{
  "n_layer": 11,
  "d_model": 512,
  "n_head": 8,
  "n_kv_head": 2,
  "head_dim": 64,
  "d_mlp": 1344,
  "vocab_size": 11189,
  "activation": "swiglu",
  "norm": "rmsnorm",
  "norm_place": "pre",
  "norm_eps": 1e-05,
  "positions": "rope",
  "rope_base": 100000.0,
  "rope_fraction": 1.0,
  "qk_norm": false,
  "attn_scale": 0.125,
  "bias": "qkv",
  "tie_embeddings": true,
  "parallel_block": false,
  "init": "uniform",
  "init_std_qkv": 0.0296,
  "init_std_o": 0.0,
  "init_std_up": 0.0296,
  "init_std_down": 0.0,
  "optimizer": "muon_variant",
  "lr": 0.0104,
  "lr_mult_o": 2.0,
  "lr_mult_down": 1.5,
  "beta1": 0.93,
  "lr_head": 0.00394,
  "grad_clip": 1.0,
  "warmup_steps": 200,
  "schedule": "wsd",
  "decay_fraction": 1.0,
  "decay_shape": "linear",
  "final_lr_fraction": 0.0,
  "batch_tokens": [32768, 65536, 131072],
  "seq_len": 1024,
  "doc_mask": true,
  "train_tokens": 595100000,
  "steps": 8333,
  "dataset": "wikipedia_en"
}
Each number is 50 + 10 x the weight over its row's rms, rounded and kept within 0 to 99. Layers, rows and columns count from 0. The size before them is the row's rms in percent of the matrix's.

# down: layer 5 MLP down (transposed), 1344x512, rms 0.118, rows 1114-1148, columns 128-191
# gate: layer 5 MLP gate, 1344x512, rms 0.125, rows 1115-1149, columns 128-191
# up: layer 5 MLP up, 1344x512, rms 0.131, rows 1115-1149, columns 128-191
down1114 114:50 53 60 38 51 49 35 37 46 48 60 46 42 41 50 54 56 50 45 30 38 54 47 33 61 58 50 33 58 55 34 32 29 41 44 38 58 49 53 58 55 70 49 43 46 47 52 56 43 42 50 35 56 63 43 69 54 58 51 43 69 64 36 60
gate1115 109:51 48 35 65 37 37 38 51 52 49 54 63 47 39 55 40 48 54 54 33 50 57 43 48 32 51 46 52 44 52 47 47 59 53 53 51 67 53 63 54 52 59 39 58 37 44 45 57 41 48 48 50 54 68 37 68 59 54 45 53 53 47 37 63
up1115 104:43 48 45 38 68 54 51 42 54 51 64 60 44 31 55 44 33 54 54 65 24 39 59 42 53 27 50 59 36 54 61 48 68 47 56 61 48 56 53 67 35 67 38 24 54 69 52 44 48 54 56 45 61 58 54 40 60 42 53 40 61 32 53 59
down1115 104:59 29 48 29 65 41 54 50 57 67 57 67 57 33 56 48 48 39 59 60 37 51 76 42 42 56 61 53 40 56 48 40 57 50 51 73 54 53 50 53 46 34 68 62 46 46 65 41 35 43 40 32 49 51 38 45 61 51 51 50 38 38 57 58
gate1116 084:43 49 54 47 39 48 55 45 48 58 51 46 56 51 39 56 40 53 74 45 37 62 56 45 47 31 68 54 46 46 51 45 30 50 54 47 44 31 45 45 38 51 54 44 57 36 42 44 72 60 51 41 51 42 37 58 51 61 75 48 63 58 60 58
up1116 084:45 52 65 42 38 52 59 44 53 52 50 53 54 48 30 42 45 40 49 43 51 39 47 43 61 42 38 57 52 38 43 38 43 39 61 36 44 56 53 59 71 59 40 37 57 27 61 49 69 53 46 45 56 49 40 19 33 34 45 35 45 49 51 52
down1116 088:58 57 44 42 53 52 41 47 50 37 65 38 56 56 32 52 36 57 54 51 56 44 48 30 62 49 51 40 38 46 67 42 43 38 32 57 61 53 43 30 57 36 52 40 61 34 36 61 42 48 37 39 39 71 46 61 41 61 41 55 52 37 64 40
gate1117 089:57 57 75 40 39 59 43 60 49 33 52 56 62 68 49 50 59 33 47 71 67 35 24 57 57 64 57 42 45 50 25 45 42 44 51 49 38 50 32 34 64 51 60 51 40 50 34 45 36 57 44 52 58 47 39 58 56 56 56 47 64 62 35 47
up1117 092:58 54 55 55 47 42 55 41 59 57 42 49 59 54 70 47 53 30 44 58 65 61 60 40 53 50 56 61 59 67 46 66 54 65 62 46 44 67 63 53 36 38 58 52 62 33 55 55 62 61 61 24 55 50 46 76 52 36 50 46 58 45 33 52
down1117 092:55 50 55 57 38 61 43 56 64 47 63 34 31 50 54 55 23 46 55 50 41 66 53 49 64 47 34 50 39 32 60 60 55 41 49 48 60 37 58 44 52 47 59 43 48 40 53 46 51 34 61 44 39 46 45 48 39 64 66 62 46 53 57 64
gate1118 096:61 64 71 60 39 44 62 45 28 61 68 59 35 58 51 33 43 72 64 62 41 50 32 30 44 57 51 52 45 54 33 51 65 62 40 46 54 49 66 45 37 31 55 48 71 59 58 58 51 40 69 47 49 45 41 55 36 57 56 28 64 42 69 53
up1118 099:47 49 58 41 39 52 72 35 62 44 61 45 46 46 41 57 52 61 56 41 49 56 51 46 56 50 62 29 41 45 54 73 43 55 54 59 51 58 41 62 47 43 46 49 52 60 37 53 52 37 61 55 47 57 45 57 46 42 63 64 66 62 44 60
down1118 097:39 50 49 62 56 68 52 58 45 55 54 45 64 54 45 46 63 44 56 41 42 41 40 42 51 41 42 48 58 54 41 51 66 52 82 49 32 60 64 37 33 50 69 53 51 71 48 41 45 47 33 61 34 44 45 56 57 52 53 53 63 60 59 50
gate1119 104:46 51 44 53 63 56 41 59 48 48 55 29 39 47 52 40 48 51 69 44 46 41 41 67 60 54 45 57 47 55 52 45 42 48 41 41 45 52 45 62 65 37 47 40 41 58 70 62 52 47 71 54 42 52 72 52 61 41 70 71 44 59 48 46
up1119 106:50 38 47 34 36 62 55 59 52 42 27 64 52 49 40 59 45 55 42 59 45 66 53 71 52 42 41 38 45 80 30 55 64 45 43 62 60 65 57 60 46 43 35 47 59 43 31 41 61 44 38 45 63 71 47 56 34 62 55 41 41 48 66 52
down1119 115:39 30 63 55 37 55 57 42 52 52 47 63 47 49 58 62 58 74 45 38 48 41 55 33 53 60 48 41 58 41 36 50 60 24 54 63 60 65 58 60 42 51 53 57 52 30 61 55 71 60 36 61 52 43 43 51 51 50 40 53 48 31 61 44
gate1120 099:52 47 33 58 50 48 59 55 39 39 71 47 66 65 48 40 31 30 60 34 48 44 61 59 42 32 37 68 41 53 55 39 52 54 48 59 49 44 56 45 29 44 56 45 37 35 50 42 37 34 41 48 53 59 79 62 53 40 50 45 51 30 50 52
up1120 095:44 70 36 33 42 47 39 47 61 52 51 28 54 44 42 42 52 68 58 52 54 36 47 53 50 55 41 68 48 52 48 57 61 48 35 66 49 55 40 52 52 51 48 43 59 47 31 49 32 26 45 46 59 46 61 41 26 51 42 43 45 36 30 49
down1120 097:65 62 43 36 55 57 51 41 62 54 35 57 42 48 38 54 53 42 41 60 52 38 52 54 47 49 55 61 55 31 69 38 22 66 60 49 43 56 41 53 46 63 47 52 54 60 63 41 65 44 61 49 55 45 40 59 39 56 42 44 47 52 66 32
gate1121 106:37 55 36 61 43 53 55 40 34 38 71 50 45 49 47 44 45 50 47 35 60 50 57 30 39 30 47 53 74 54 56 55 39 73 55 66 48 54 26 46 51 42 43 47 49 50 37 40 44 52 66 55 39 64 48 49 37 56 39 35 40 57 45 47
up1121 101:32 31 34 42 46 56 46 65 52 57 35 44 44 48 44 61 46 64 41 49 49 61 59 52 45 51 51 37 54 51 49 52 59 50 46 57 56 37 66 41 56 45 62 42 50 50 36 54 42 40 37 49 39 59 39 55 57 61 55 52 54 40 42 35
down1121 109:36 36 42 44 51 50 46 49 52 58 62 65 43 54 32 19 37 31 74 62 60 46 71 63 50 51 64 53 60 64 58 39 39 36 41 59 57 54 62 49 61 47 63 48 62 46 59 67 45 35 34 44 63 52 60 63 57 61 59 69 64 54 39 45
gate1122 095:43 48 58 57 44 45 47 56 52 47 42 46 40 32 41 36 45 42 42 37 46 53 46 43 48 54 32 55 54 55 45 68 54 43 54 56 54 31 55 53 47 49 61 43 56 43 29 57 41 36 47 63 36 34 43 67 47 51 45 34 48 78 59 39
up1122 097:54 55 44 65 42 60 57 41 49 76 62 60 65 53 53 33 60 63 49 60 42 57 50 59 54 46 38 32 55 54 50 52 51 43 52 45 77 61 55 60 55 59 58 52 45 54 60 57 49 33 65 50 50 45 38 42 59 42 46 53 58 51 44 54
down1122 090:46 40 58 41 68 66 55 54 51 49 47 66 56 57 53 52 49 43 50 51 60 45 58 41 48 59 44 65 42 60 57 48 41 50 49 54 25 67 61 41 60 52 44 29 54 52 55 37 52 53 33 36 49 49 50 44 51 47 51 62 43 52 48 49
gate1123 086:61 59 54 55 55 46 54 38 54 53 55 49 41 61 57 59 69 47 43 63 52 40 57 55 48 55 53 64 72 56 42 45 43 31 57 61 46 61 46 50 72 61 57 39 23 52 46 60 44 59 42 60 56 29 60 45 54 47 46 52 64 53 36 64
up1123 085:44 52 62 47 40 40 61 57 58 58 53 52 64 32 57 56 42 45 40 43 55 53 48 29 67 62 63 48 47 49 52 57 63 74 41 42 64 49 58 54 51 41 70 50 58 67 49 41 59 45 43 31 59 44 58 64 36 49 55 34 56 46 58 49
down1123 089:54 52 54 55 73 43 48 30 46 48 47 41 48 58 60 37 47 59 52 48 51 45 49 35 58 43 44 47 52 70 50 67 50 50 50 54 56 41 45 54 47 43 30 36 44 37 43 50 60 59 53 55 48 51 40 63 49 47 56 63 75 43 39 62
gate1124 100:46 71 43 52 38 57 60 58 45 49 44 50 49 49 66 43 50 42 52 31 52 62 48 53 49 52 57 53 39 52 48 49 49 41 52 37 56 51 64 36 52 51 56 44 46 42 60 61 62 55 46 56 51 57 65 44 41 62 21 51 58 62 55 38
up1124 098:45 30 52 59 58 50 43 59 49 46 52 56 37 30 40 51 37 51 44 51 36 51 56 64 56 45 58 56 58 59 63 55 44 37 33 60 71 49 36 64 47 49 57 54 43 67 48 45 58 68 50 52 49 44 39 56 38 48 48 44 52 54 51 30
down1124 094:60 41 48 55 41 62 47 37 49 48 83 58 64 60 39 57 33 35 71 61 44 55 47 62 54 65 37 43 56 46 53 47 50 40 52 62 50 60 37 45 45 45 55 48 55 41 40 25 40 59 53 48 53 48 36 56 45 55 62 60 45 39 57 32
gate1125 105:37 42 42 53 57 39 51 55 62 60 54 61 48 70 56 60 53 58 42 30 48 48 45 33 44 65 51 53 57 51 51 47 54 38 51 50 52 52 39 69 47 41 57 64 47 46 67 68 37 32 59 24 45 31 59 51 43 46 65 33 47 45 74 42
up1125 103:65 51 59 48 49 48 54 62 58 48 66 44 56 47 53 51 58 63 50 45 46 32 36 45 50 48 38 43 57 52 49 58 47 35 56 58 54 30 52 31 42 49 41 48 46 40 56 59 43 39 54 61 48 44 56 54 43 48 47 68 66 73 71 62
down1125 110:49 70 48 56 67 51 54 63 51 40 55 32 41 56 60 52 60 56 50 43 63 55 41 53 34 43 44 57 35 44 54 46 60 46 45 39 46 55 52 64 55 44 49 50 37 43 43 47 55 47 36 45 61 59 43 54 60 51 53 62 60 51 43 53
gate1126 094:46 56 61 50 45 39 67 42 63 43 35 47 34 57 73 55 56 32 38 70 54 43 75 36 44 56 46 43 63 57 52 32 68 75 36 65 77 45 46 61 46 45 78 45 51 47 51 72 56 48 52 49 42 54 46 40 45 49 39 67 52 50 56 49
up1126 091:44 64 45 65 43 37 52 50 62 53 52 41 45 55 46 68 61 67 45 46 70 49 71 46 55 44 69 45 39 46 33 48 52 53 47 63 45 47 41 50 47 49 63 48 64 47 53 68 57 68 46 50 64 34 51 55 56 45 41 69 69 65 44 52
down1126 094:46 39 55 72 53 46 49 47 35 43 43 40 55 59 41 59 60 53 43 65 45 43 55 54 51 38 54 47 50 41 44 45 60 63 74 40 40 34 57 58 54 53 62 35 54 51 38 43 47 60 35 39 45 44 24 38 54 40 33 48 39 63 34 35
gate1127 073:43 46 45 53 48 58 53 55 58 60 41 56 48 31 67 50 30 43 62 60 48 45 61 61 78 61 62 69 49 67 63 55 53 46 39 51 57 48 53 52 57 49 58 34 54 49 54 57 50 54 58 46 47 52 42 37 61 57 61 40 31 55 44 39
up1127 080:39 49 42 42 52 60 43 57 40 58 50 69 58 43 49 58 51 49 44 59 45 51 53 41 46 47 61 54 54 56 39 35 53 50 61 56 53 63 44 56 45 31 55 46 60 47 44 47 57 41 57 51 34 38 63 57 34 40 36 38 38 44 56 55
down1127 075:60 50 37 47 46 49 55 53 75 50 47 59 50 63 43 43 36 49 60 41 53 50 49 31 37 40 51 56 45 48 45 51 47 45 52 38 65 52 38 70 47 33 49 64 57 52 58 41 52 50 63 56 49 43 32 46 56 29 65 46 43 52 64 67
gate1128 074:57 39 61 62 49 36 48 33 36 55 45 44 51 42 32 53 62 25 55 51 47 49 40 38 54 38 61 73 42 51 36 50 41 53 51 42 39 55 55 44 47 61 59 44 42 73 70 36 42 51 38 61 44 52 57 17 62 56 41 52 46 48 61 63
up1128 076:54 50 59 34 40 68 47 53 46 56 52 44 49 62 47 47 50 52 40 60 45 62 52 45 40 39 42 55 47 67 46 42 54 25 45 43 45 42 75 38 45 60 60 61 46 36 56 73 53 35 62 61 57 41 48 45 57 54 57 49 49 51 35 50
down1128 077:59 31 51 63 57 56 43 62 49 55 46 55 50 49 38 47 53 60 58 64 45 50 47 68 77 45 64 71 47 55 66 46 37 60 22 54 29 46 39 78 55 56 42 56 34 59 52 34 54 46 50 48 57 39 53 74 45 64 62 48 32 45 39 55
gate1129 100:39 36 53 37 54 46 48 35 54 51 46 46 44 55 49 39 69 44 68 21 52 39 66 49 57 71 52 58 41 47 64 57 75 53 52 45 54 36 43 45 49 50 40 29 57 61 49 37 50 70 64 54 63 51 46 48 39 39 45 41 63 50 46 52
up1129 107:48 57 39 42 51 48 45 43 34 45 34 63 48 61 41 62 41 41 74 57 55 62 66 50 44 44 52 47 51 42 55 53 52 55 46 66 41 42 56 49 55 43 31 49 51 33 46 53 48 44 56 63 39 47 49 49 38 60 51 47 38 49 38 37
down1129 105:45 52 54 28 46 37 66 43 54 50 45 60 43 47 57 51 65 54 55 47 38 40 43 42 55 60 48 60 51 36 60 66 55 56 46 63 44 62 60 33 54 79 61 41 37 51 42 53 40 62 48 37 44 58 51 54 68 29 46 47 44 44 59 43
gate1130 093:44 50 48 39 51 47 58 38 44 53 36 47 56 47 59 58 49 40 48 40 55 36 60 54 65 45 47 26 46 36 30 51 36 65 55 62 54 53 56 47 49 37 51 53 47 54 51 58 43 40 45 51 45 55 60 64 50 55 45 62 56 59 42 63
up1130 099:44 36 48 54 52 60 43 45 54 59 47 58 44 41 51 34 51 61 45 41 38 38 31 47 52 44 63 59 75 69 41 61 46 60 56 58 44 29 47 49 56 47 43 38 52 56 47 38 54 41 60 55 49 54 69 67 63 42 59 51 48 61 44 55
down1130 096:41 53 65 36 45 65 44 49 51 56 43 40 63 51 54 33 60 60 26 53 62 48 49 36 51 35 38 61 39 60 34 42 64 30 36 65 48 49 55 50 52 55 62 41 49 60 73 57 58 51 38 61 64 63 50 50 39 66 59 59 52 57 58 59
gate1131 096:32 61 53 50 47 36 45 47 51 61 63 73 66 47 45 62 47 51 60 47 54 31 63 65 54 60 48 57 51 66 57 47 47 54 45 57 49 51 53 37 51 42 56 44 53 45 59 52 45 46 34 38 72 38 40 40 60 27 42 57 44 43 55 54
up1131 093:41 53 45 56 37 42 52 50 43 39 47 58 60 47 49 56 55 61 33 50 52 66 65 73 43 40 48 47 74 40 57 39 50 35 50 55 63 63 58 56 48 51 59 54 51 69 45 55 51 54 41 53 61 49 61 53 57 58 65 60 55 48 54 61
down1131 096:43 38 47 43 53 47 61 56 42 63 48 55 47 61 31 45 48 45 47 61 58 49 60 37 46 71 41 56 33 48 47 55 26 51 62 48 52 55 63 70 42 52 46 31 38 64 43 51 55 56 69 26 48 52 40 61 61 43 26 41 47 37 58 39
gate1132 095:39 49 50 37 50 43 33 70 41 53 35 53 55 44 38 38 63 43 40 24 57 47 54 67 48 47 59 60 52 34 53 54 46 51 61 45 38 37 42 35 43 51 39 35 47 31 49 51 66 56 49 52 54 45 37 41 45 57 49 30 53 51 35 41
up1132 098:38 40 50 61 51 55 64 58 59 52 19 44 33 50 38 59 43 70 49 53 69 64 53 60 46 58 55 44 57 66 58 33 53 63 46 45 43 48 35 53 60 35 48 53 48 55 60 40 57 53 59 53 69 13 39 42 50 48 47 56 61 43 56 40
down1132 097:49 49 47 35 35 50 38 55 36 44 37 54 28 51 48 34 39 45 38 63 35 59 39 35 70 48 48 43 45 51 59 64 46 42 63 47 44 54 60 30 59 65 52 42 54 38 49 55 52 68 57 45 56 46 27 52 45 52 38 30 46 38 42 61
gate1133 091:42 42 51 67 40 66 72 67 71 37 51 39 56 60 47 47 48 38 52 42 60 55 51 52 45 28 50 55 63 51 46 47 39 41 46 61 46 44 48 48 50 53 46 54 55 45 45 43 55 47 22 57 40 55 41 49 56 71 50 55 56 44 49 48
up1133 093:61 43 41 51 49 52 42 71 54 66 48 48 48 62 53 47 47 65 60 37 65 56 62 59 53 69 42 43 75 34 53 46 42 50 54 40 43 45 42 57 47 50 43 63 51 52 50 48 34 56 39 39 54 61 32 56 52 50 45 57 52 54 47 46
down1133 094:55 50 41 43 30 45 55 35 42 56 49 60 42 44 43 43 42 34 50 49 35 52 55 50 58 42 46 55 35 62 51 64 39 47 50 52 50 50 42 56 41 56 62 59 38 53 54 47 56 62 65 42 59 55 37 52 42 42 60 48 54 56 56 45
gate1134 109:44 58 51 63 43 45 31 42 74 69 57 61 41 53 45 60 37 49 50 63 49 34 38 62 49 54 46 68 40 54 63 51 55 50 49 47 71 50 38 56 72 47 49 32 45 49 48 56 51 43 52 41 34 63 24 55 42 49 42 44 51 28 37 65
up1134 101:40 48 55 49 65 36 35 45 54 59 58 53 49 55 25 58 45 68 55 47 63 58 51 59 47 31 51 59 52 57 65 43 63 31 49 50 61 59 56 50 59 59 53 45 56 54 40 57 51 39 60 54 44 54 37 43 52 44 60 39 48 31 44 48
down1134 115:52 42 44 55 49 47 53 48 48 41 55 55 58 49 40 55 47 52 62 42 57 50 54 56 57 63 54 55 55 65 66 43 42 28 54 38 47 37 67 48 37 48 52 43 63 69 40 43 53 51 55 53 43 58 59 52 57 50 47 58 37 58 45 42
gate1135 107:39 66 44 57 44 41 45 57 35 48 55 35 40 51 44 42 51 41 35 55 35 43 68 44 52 40 37 37 47 47 57 38 43 51 47 58 68 61 42 66 60 55 38 67 52 44 37 59 50 57 54 55 37 57 54 65 30 43 55 61 40 65 55 64
up1135 112:60 41 50 35 71 56 77 65 45 53 58 42 53 42 44 42 58 58 35 60 43 44 51 45 60 33 25 37 46 69 41 65 35 46 48 58 52 41 54 50 58 61 34 74 47 50 55 47 70 69 41 47 42 54 32 44 52 50 60 68 60 61 50 55
down1135 108:58 58 55 56 47 49 57 45 41 59 51 28 50 48 65 38 62 56 60 43 63 57 47 44 58 45 50 49 39 51 55 53 47 39 33 43 52 46 60 58 45 63 54 60 57 54 47 37 62 62 51 61 62 44 51 54 51 70 41 38 38 66 24 57
gate1136 069:46 54 53 47 26 53 55 57 35 57 57 44 45 81 44 58 52 55 54 47 50 65 43 59 53 37 78 41 53 46 63 60 52 32 30 44 23 37 61 56 44 63 56 34 59 49 59 47 51 58 39 63 37 29 39 56 49 53 61 60 54 43 32 62
up1136 069:34 49 57 51 74 42 57 57 52 39 56 65 57 69 41 55 47 56 68 39 52 66 55 45 44 44 65 53 48 66 43 41 43 51 40 69 41 49 55 38 26 50 36 32 54 65 49 43 42 79 54 53 47 46 50 43 49 44 51 66 55 52 50 46
down1136 074:49 38 49 45 56 49 65 39 51 60 63 61 54 17 60 42 36 48 42 42 63 49 48 53 58 44 46 47 49 32 41 52 65 20 52 79 48 44 55 44 41 42 45 60 43 60 40 66 51 31 56 50 45 43 49 61 40 50 44 47 44 39 41 38
gate1137 104:70 63 43 31 43 40 59 51 56 56 38 73 48 63 35 52 56 38 52 54 58 60 50 32 54 31 52 46 45 50 41 64 53 40 56 45 47 52 39 34 47 45 53 46 50 60 52 55 52 38 56 50 39 52 50 41 49 62 52 65 66 47 68 52
up1137 103:58 48 44 46 30 54 55 38 49 65 57 58 49 49 55 46 50 49 43 63 47 48 63 70 35 51 47 45 42 56 68 53 38 37 49 35 41 45 63 56 56 48 41 41 69 40 55 23 46 44 49 38 37 62 49 44 57 55 54 45 30 47 58 56
down1137 103:53 57 62 55 49 50 57 46 49 43 42 46 66 33 53 57 56 54 39 58 38 36 39 41 35 58 55 64 48 57 63 38 30 33 73 52 46 74 52 49 52 55 37 56 57 64 62 41 62 26 37 49 68 46 50 54 59 54 56 55 40 57 43 54
gate1138 117:47 48 38 40 43 47 34 41 39 36 48 48 38 61 46 48 49 51 52 40 49 30 41 75 47 57 52 54 47 49 52 61 53 35 60 51 44 62 55 38 38 66 62 46 40 45 49 41 48 36 38 59 54 46 48 57 42 46 46 48 48 46 45 42
up1138 107:55 43 46 53 72 48 43 47 54 35 41 47 43 60 42 42 62 64 49 42 50 36 48 33 47 52 33 62 68 50 54 72 45 26 54 45 59 44 45 51 23 38 41 57 55 62 40 64 63 60 43 52 64 36 62 48 44 50 54 58 34 47 60 42
down1138 115:46 62 56 72 50 44 65 52 57 48 43 52 44 38 37 43 43 51 49 44 52 54 49 40 66 48 58 39 46 40 57 49 28 47 50 54 63 37 54 41 49 59 41 36 28 47 48 58 67 46 47 48 53 59 65 54 65 52 49 41 41 44 59 39
gate1139 108:65 57 59 50 52 54 56 36 48 37 47 25 46 62 45 69 62 65 45 54 43 47 55 54 43 47 53 50 54 49 59 47 51 49 49 53 54 31 66 55 56 46 54 53 41 51 45 50 54 76 49 55 39 67 47 40 46 59 46 41 53 43 59 48
up1139 105:56 46 44 79 66 59 56 46 53 48 61 52 69 36 59 48 57 41 44 46 59 53 62 41 53 49 52 38 39 51 57 49 49 52 45 78 31 40 33 43 42 51 52 39 54 56 61 56 56 61 38 47 34 56 60 51 60 49 44 49 65 43 43 50
down1139 103:39 49 72 51 45 51 57 34 30 66 57 51 54 54 47 53 49 66 47 49 53 63 58 57 57 40 75 60 36 19 49 42 42 47 38 46 49 49 58 56 52 57 60 68 49 55 54 60 68 61 54 69 49 37 43 43 54 70 28 48 46 51 69 62
gate1140 113:46 55 35 37 41 56 51 65 44 49 55 55 36 51 57 58 64 56 48 46 56 39 59 82 53 50 39 48 68 41 46 45 42 47 71 44 58 50 57 65 57 57 61 45 54 42 64 53 39 47 44 44 53 21 58 65 49 50 46 45 41 51 35 51
up1140 113:41 50 48 63 48 49 59 34 43 53 44 43 48 57 30 39 27 44 69 44 57 58 52 41 54 43 60 32 35 61 71 47 53 57 49 45 60 48 50 49 50 29 45 44 52 52 51 47 42 51 37 48 46 56 49 60 45 44 47 48 56 46 52 52
down1140 112:45 39 57 51 37 45 54 52 43 36 51 51 36 34 49 44 63 56 62 39 68 58 30 40 54 46 61 58 38 75 46 55 68 57 38 57 46 27 53 66 54 48 53 37 55 48 65 50 47 57 43 34 59 52 53 55 60 45 45 40 28 56 44 45
gate1141 104:47 55 51 55 54 31 60 62 51 50 61 47 57 48 40 35 51 50 58 50 40 49 48 35 30 63 51 59 41 38 61 56 51 41 41 49 39 47 61 54 60 58 56 50 44 60 55 51 33 71 42 54 34 55 65 58 62 57 28 45 54 66 30 44
up1141 099:45 55 35 40 64 38 41 46 58 56 40 60 54 50 56 52 42 58 52 42 55 47 77 40 51 66 43 55 40 43 27 49 30 35 55 62 53 55 45 48 52 58 59 47 48 64 43 46 80 43 62 70 52 47 34 36 51 50 56 74 37 57 61 53
down1141 100:52 51 48 39 49 54 52 66 43 54 50 58 47 35 57 51 56 57 40 56 74 52 54 58 36 48 47 73 63 68 64 46 41 58 50 58 63 34 65 47 54 58 39 37 55 40 54 53 55 47 46 56 43 46 39 52 37 33 45 43 43 57 61 32
gate1142 090:42 55 62 55 44 54 50 32 52 48 57 40 27 47 42 45 53 43 50 42 58 49 50 56 52 57 54 51 44 73 47 42 47 47 39 60 60 62 46 54 50 43 58 41 54 58 34 57 33 56 50 49 44 45 58 40 41 72 51 43 35 51 48 55
up1142 089:50 45 46 57 33 52 46 54 46 52 51 66 61 63 65 36 55 27 51 71 52 43 54 68 39 45 61 40 45 59 46 64 49 68 40 51 62 63 46 81 26 49 53 51 51 52 52 60 47 52 58 51 38 44 50 73 53 38 37 46 49 59 70 54
down1142 089:55 45 32 55 73 40 45 38 46 62 40 45 46 33 65 59 42 76 53 49 38 30 65 48 41 54 56 41 42 58 59 45 23 66 46 60 50 47 73 60 71 43 51 46 47 44 42 47 50 48 50 26 40 25 34 49 55 45 49 65 46 50 48 27
gate1143 105:48 57 42 42 66 56 34 51 68 53 47 54 58 67 58 45 42 45 50 67 37 54 51 33 49 46 53 52 45 54 48 51 31 46 48 62 47 61 52 63 63 57 41 49 47 50 71 69 50 51 40 58 49 43 40 46 53 37 48 56 40 40 54 55
up1143 104:19 49 43 50 50 37 52 63 59 38 32 54 68 47 35 66 68 43 54 51 43 44 56 49 52 51 46 54 56 48 58 59 58 52 39 48 53 36 42 59 45 64 39 40 44 62 46 50 40 43 37 49 50 63 34 50 65 55 45 36 37 63 51 69
down1143 102:64 74 50 57 37 53 36 68 53 55 46 33 43 45 54 53 60 45 61 51 54 43 55 54 53 54 62 58 42 56 60 59 54 58 26 61 49 40 52 54 38 66 41 46 40 51 47 32 43 49 58 57 50 57 55 54 49 46 38 62 51 56 53 48
gate1144 102:52 50 47 42 41 56 46 68 39 62 53 44 33 59 48 40 56 38 22 43 53 50 52 54 40 54 47 41 44 70 51 40 43 52 45 31 53 64 55 42 65 40 48 49 39 53 47 42 64 44 61 54 44 40 63 55 56 40 60 49 42 56 42 52
up1144 105:39 56 61 51 53 47 66 42 55 26 44 40 50 62 49 41 46 45 32 43 21 64 43 46 57 41 31 44 50 59 61 48 56 66 53 46 70 42 58 52 45 43 69 45 53 50 34 56 54 58 40 59 49 57 54 56 39 48 49 38 52 46 64 41
down1144 105:59 51 46 48 38 43 61 52 55 56 43 54 57 50 55 53 28 47 52 46 51 58 48 31 76 59 67 52 52 39 63 50 50 53 36 34 49 60 59 33 53 45 58 40 42 54 48 55 52 51 55 46 49 52 55 25 44 46 52 55 54 56 20 57
gate1145 102:49 46 39 44 64 27 56 55 55 56 59 44 45 57 51 41 65 46 46 58 51 39 48 56 54 41 37 50 41 43 37 65 54 56 40 52 52 55 62 54 39 48 50 28 50 52 43 52 40 59 64 47 42 51 51 52 42 43 58 45 50 30 35 25
up1145 105:52 27 58 31 31 59 36 08 53 62 41 49 54 40 47 59 51 58 36 49 46 32 33 42 49 47 44 61 51 51 49 59 57 54 26 49 61 51 53 29 44 53 50 44 50 59 56 78 55 42 64 48 75 44 52 60 47 39 61 40 47 55 55 45
down1145 102:53 37 56 39 41 47 26 50 48 46 59 36 44 61 49 39 59 50 47 33 51 56 54 49 54 59 45 56 71 51 49 44 51 23 46 42 29 42 41 43 41 38 48 54 69 41 47 51 49 49 46 49 49 42 49 48 48 52 43 29 39 30 42 60
gate1146 093:61 38 45 39 47 46 38 58 64 42 61 45 41 63 47 43 44 48 64 34 42 39 62 57 41 38 54 60 46 59 52 49 52 52 59 59 60 62 37 43 24 35 34 50 53 63 51 36 43 42 68 44 61 50 59 47 42 27 51 50 57 49 52 54
up1146 094:45 56 50 67 43 64 47 46 55 64 44 54 46 41 51 59 55 42 51 47 51 43 62 57 71 41 52 56 62 44 50 35 59 53 43 60 50 44 70 34 52 59 52 61 70 64 39 49 63 41 47 43 38 47 54 38 32 37 56 25 39 51 44 44
down1146 092:30 59 65 56 41 29 53 45 52 58 41 45 41 46 28 60 52 45 44 52 47 37 62 41 50 49 47 48 47 46 57 32 31 50 57 52 55 50 57 50 64 58 56 48 51 40 59 57 63 44 54 55 31 59 45 46 76 64 33 54 58 51 55 68
gate1147 106:49 68 54 47 35 55 47 66 46 42 40 48 39 53 50 47 44 44 31 30 57 70 43 56 56 47 52 34 40 70 49 52 47 45 49 51 50 60 47 67 46 30 58 56 34 61 52 45 35 49 36 68 41 65 52 38 67 68 42 45 47 54 62 50
up1147 107:54 74 39 59 42 69 52 41 46 61 47 53 57 43 63 58 38 60 48 48 66 48 38 48 75 50 50 40 55 49 54 53 69 59 56 41 63 52 51 55 48 41 57 43 65 49 68 51 54 61 54 53 45 40 38 36 48 53 59 56 52 52 53 51
down1147 105:50 32 44 38 58 24 33 49 33 48 32 51 54 58 53 46 51 58 48 59 43 50 53 49 64 34 56 59 56 56 36 44 38 64 53 58 44 38 39 56 57 59 59 48 58 54 49 56 40 48 64 58 23 63 43 36 60 61 30 30 52 53 42 45
gate1148 076:62 44 54 54 55 65 33 53 57 45 36 41 24 55 52 53 46 49 44 52 32 38 55 52 54 39 70 61 44 33 38 29 49 50 64 48 71 42 53 80 54 34 40 59 60 41 46 42 46 55 66 55 52 49 36 37 52 45 50 46 41 49 47 46
up1148 078:37 41 45 42 46 47 49 36 53 41 56 33 61 62 58 50 55 60 59 40 64 59 57 40 48 73 53 43 57 51 49 48 46 58 43 39 35 56 52 34 48 49 59 43 66 60 55 58 46 40 44 40 35 57 62 45 41 71 51 42 65 48 56 51
down1148 082:53 56 36 62 57 38 52 49 56 47 52 58 56 56 42 50 63 75 58 39 56 52 60 51 54 42 53 64 40 49 48 74 44 56 55 62 64 42 50 61 74 65 61 45 57 70 37 61 53 46 46 64 68 57 49 66 40 48 53 53 41 34 30 54
gate1149 100:52 49 61 57 69 52 45 52 48 64 36 44 52 51 46 78 53 47 54 61 62 50 62 29 48 54 25 56 63 51 56 46 63 64 47 48 65 49 64 45 52 48 49 52 60 57 73 40 51 56 45 78 44 41 68 63 30 36 50 44 49 38 45 44
up1149 096:42 65 52 69 37 63 56 41 46 57 57 57 55 50 50 45 57 59 55 44 59 45 31 41 30 43 35 47 50 35 21 55 53 46 50 72 70 29 63 71 44 43 77 56 62 54 55 50 53 42 53 30 40 43 52 44 37 41 66 47 48 49 38 60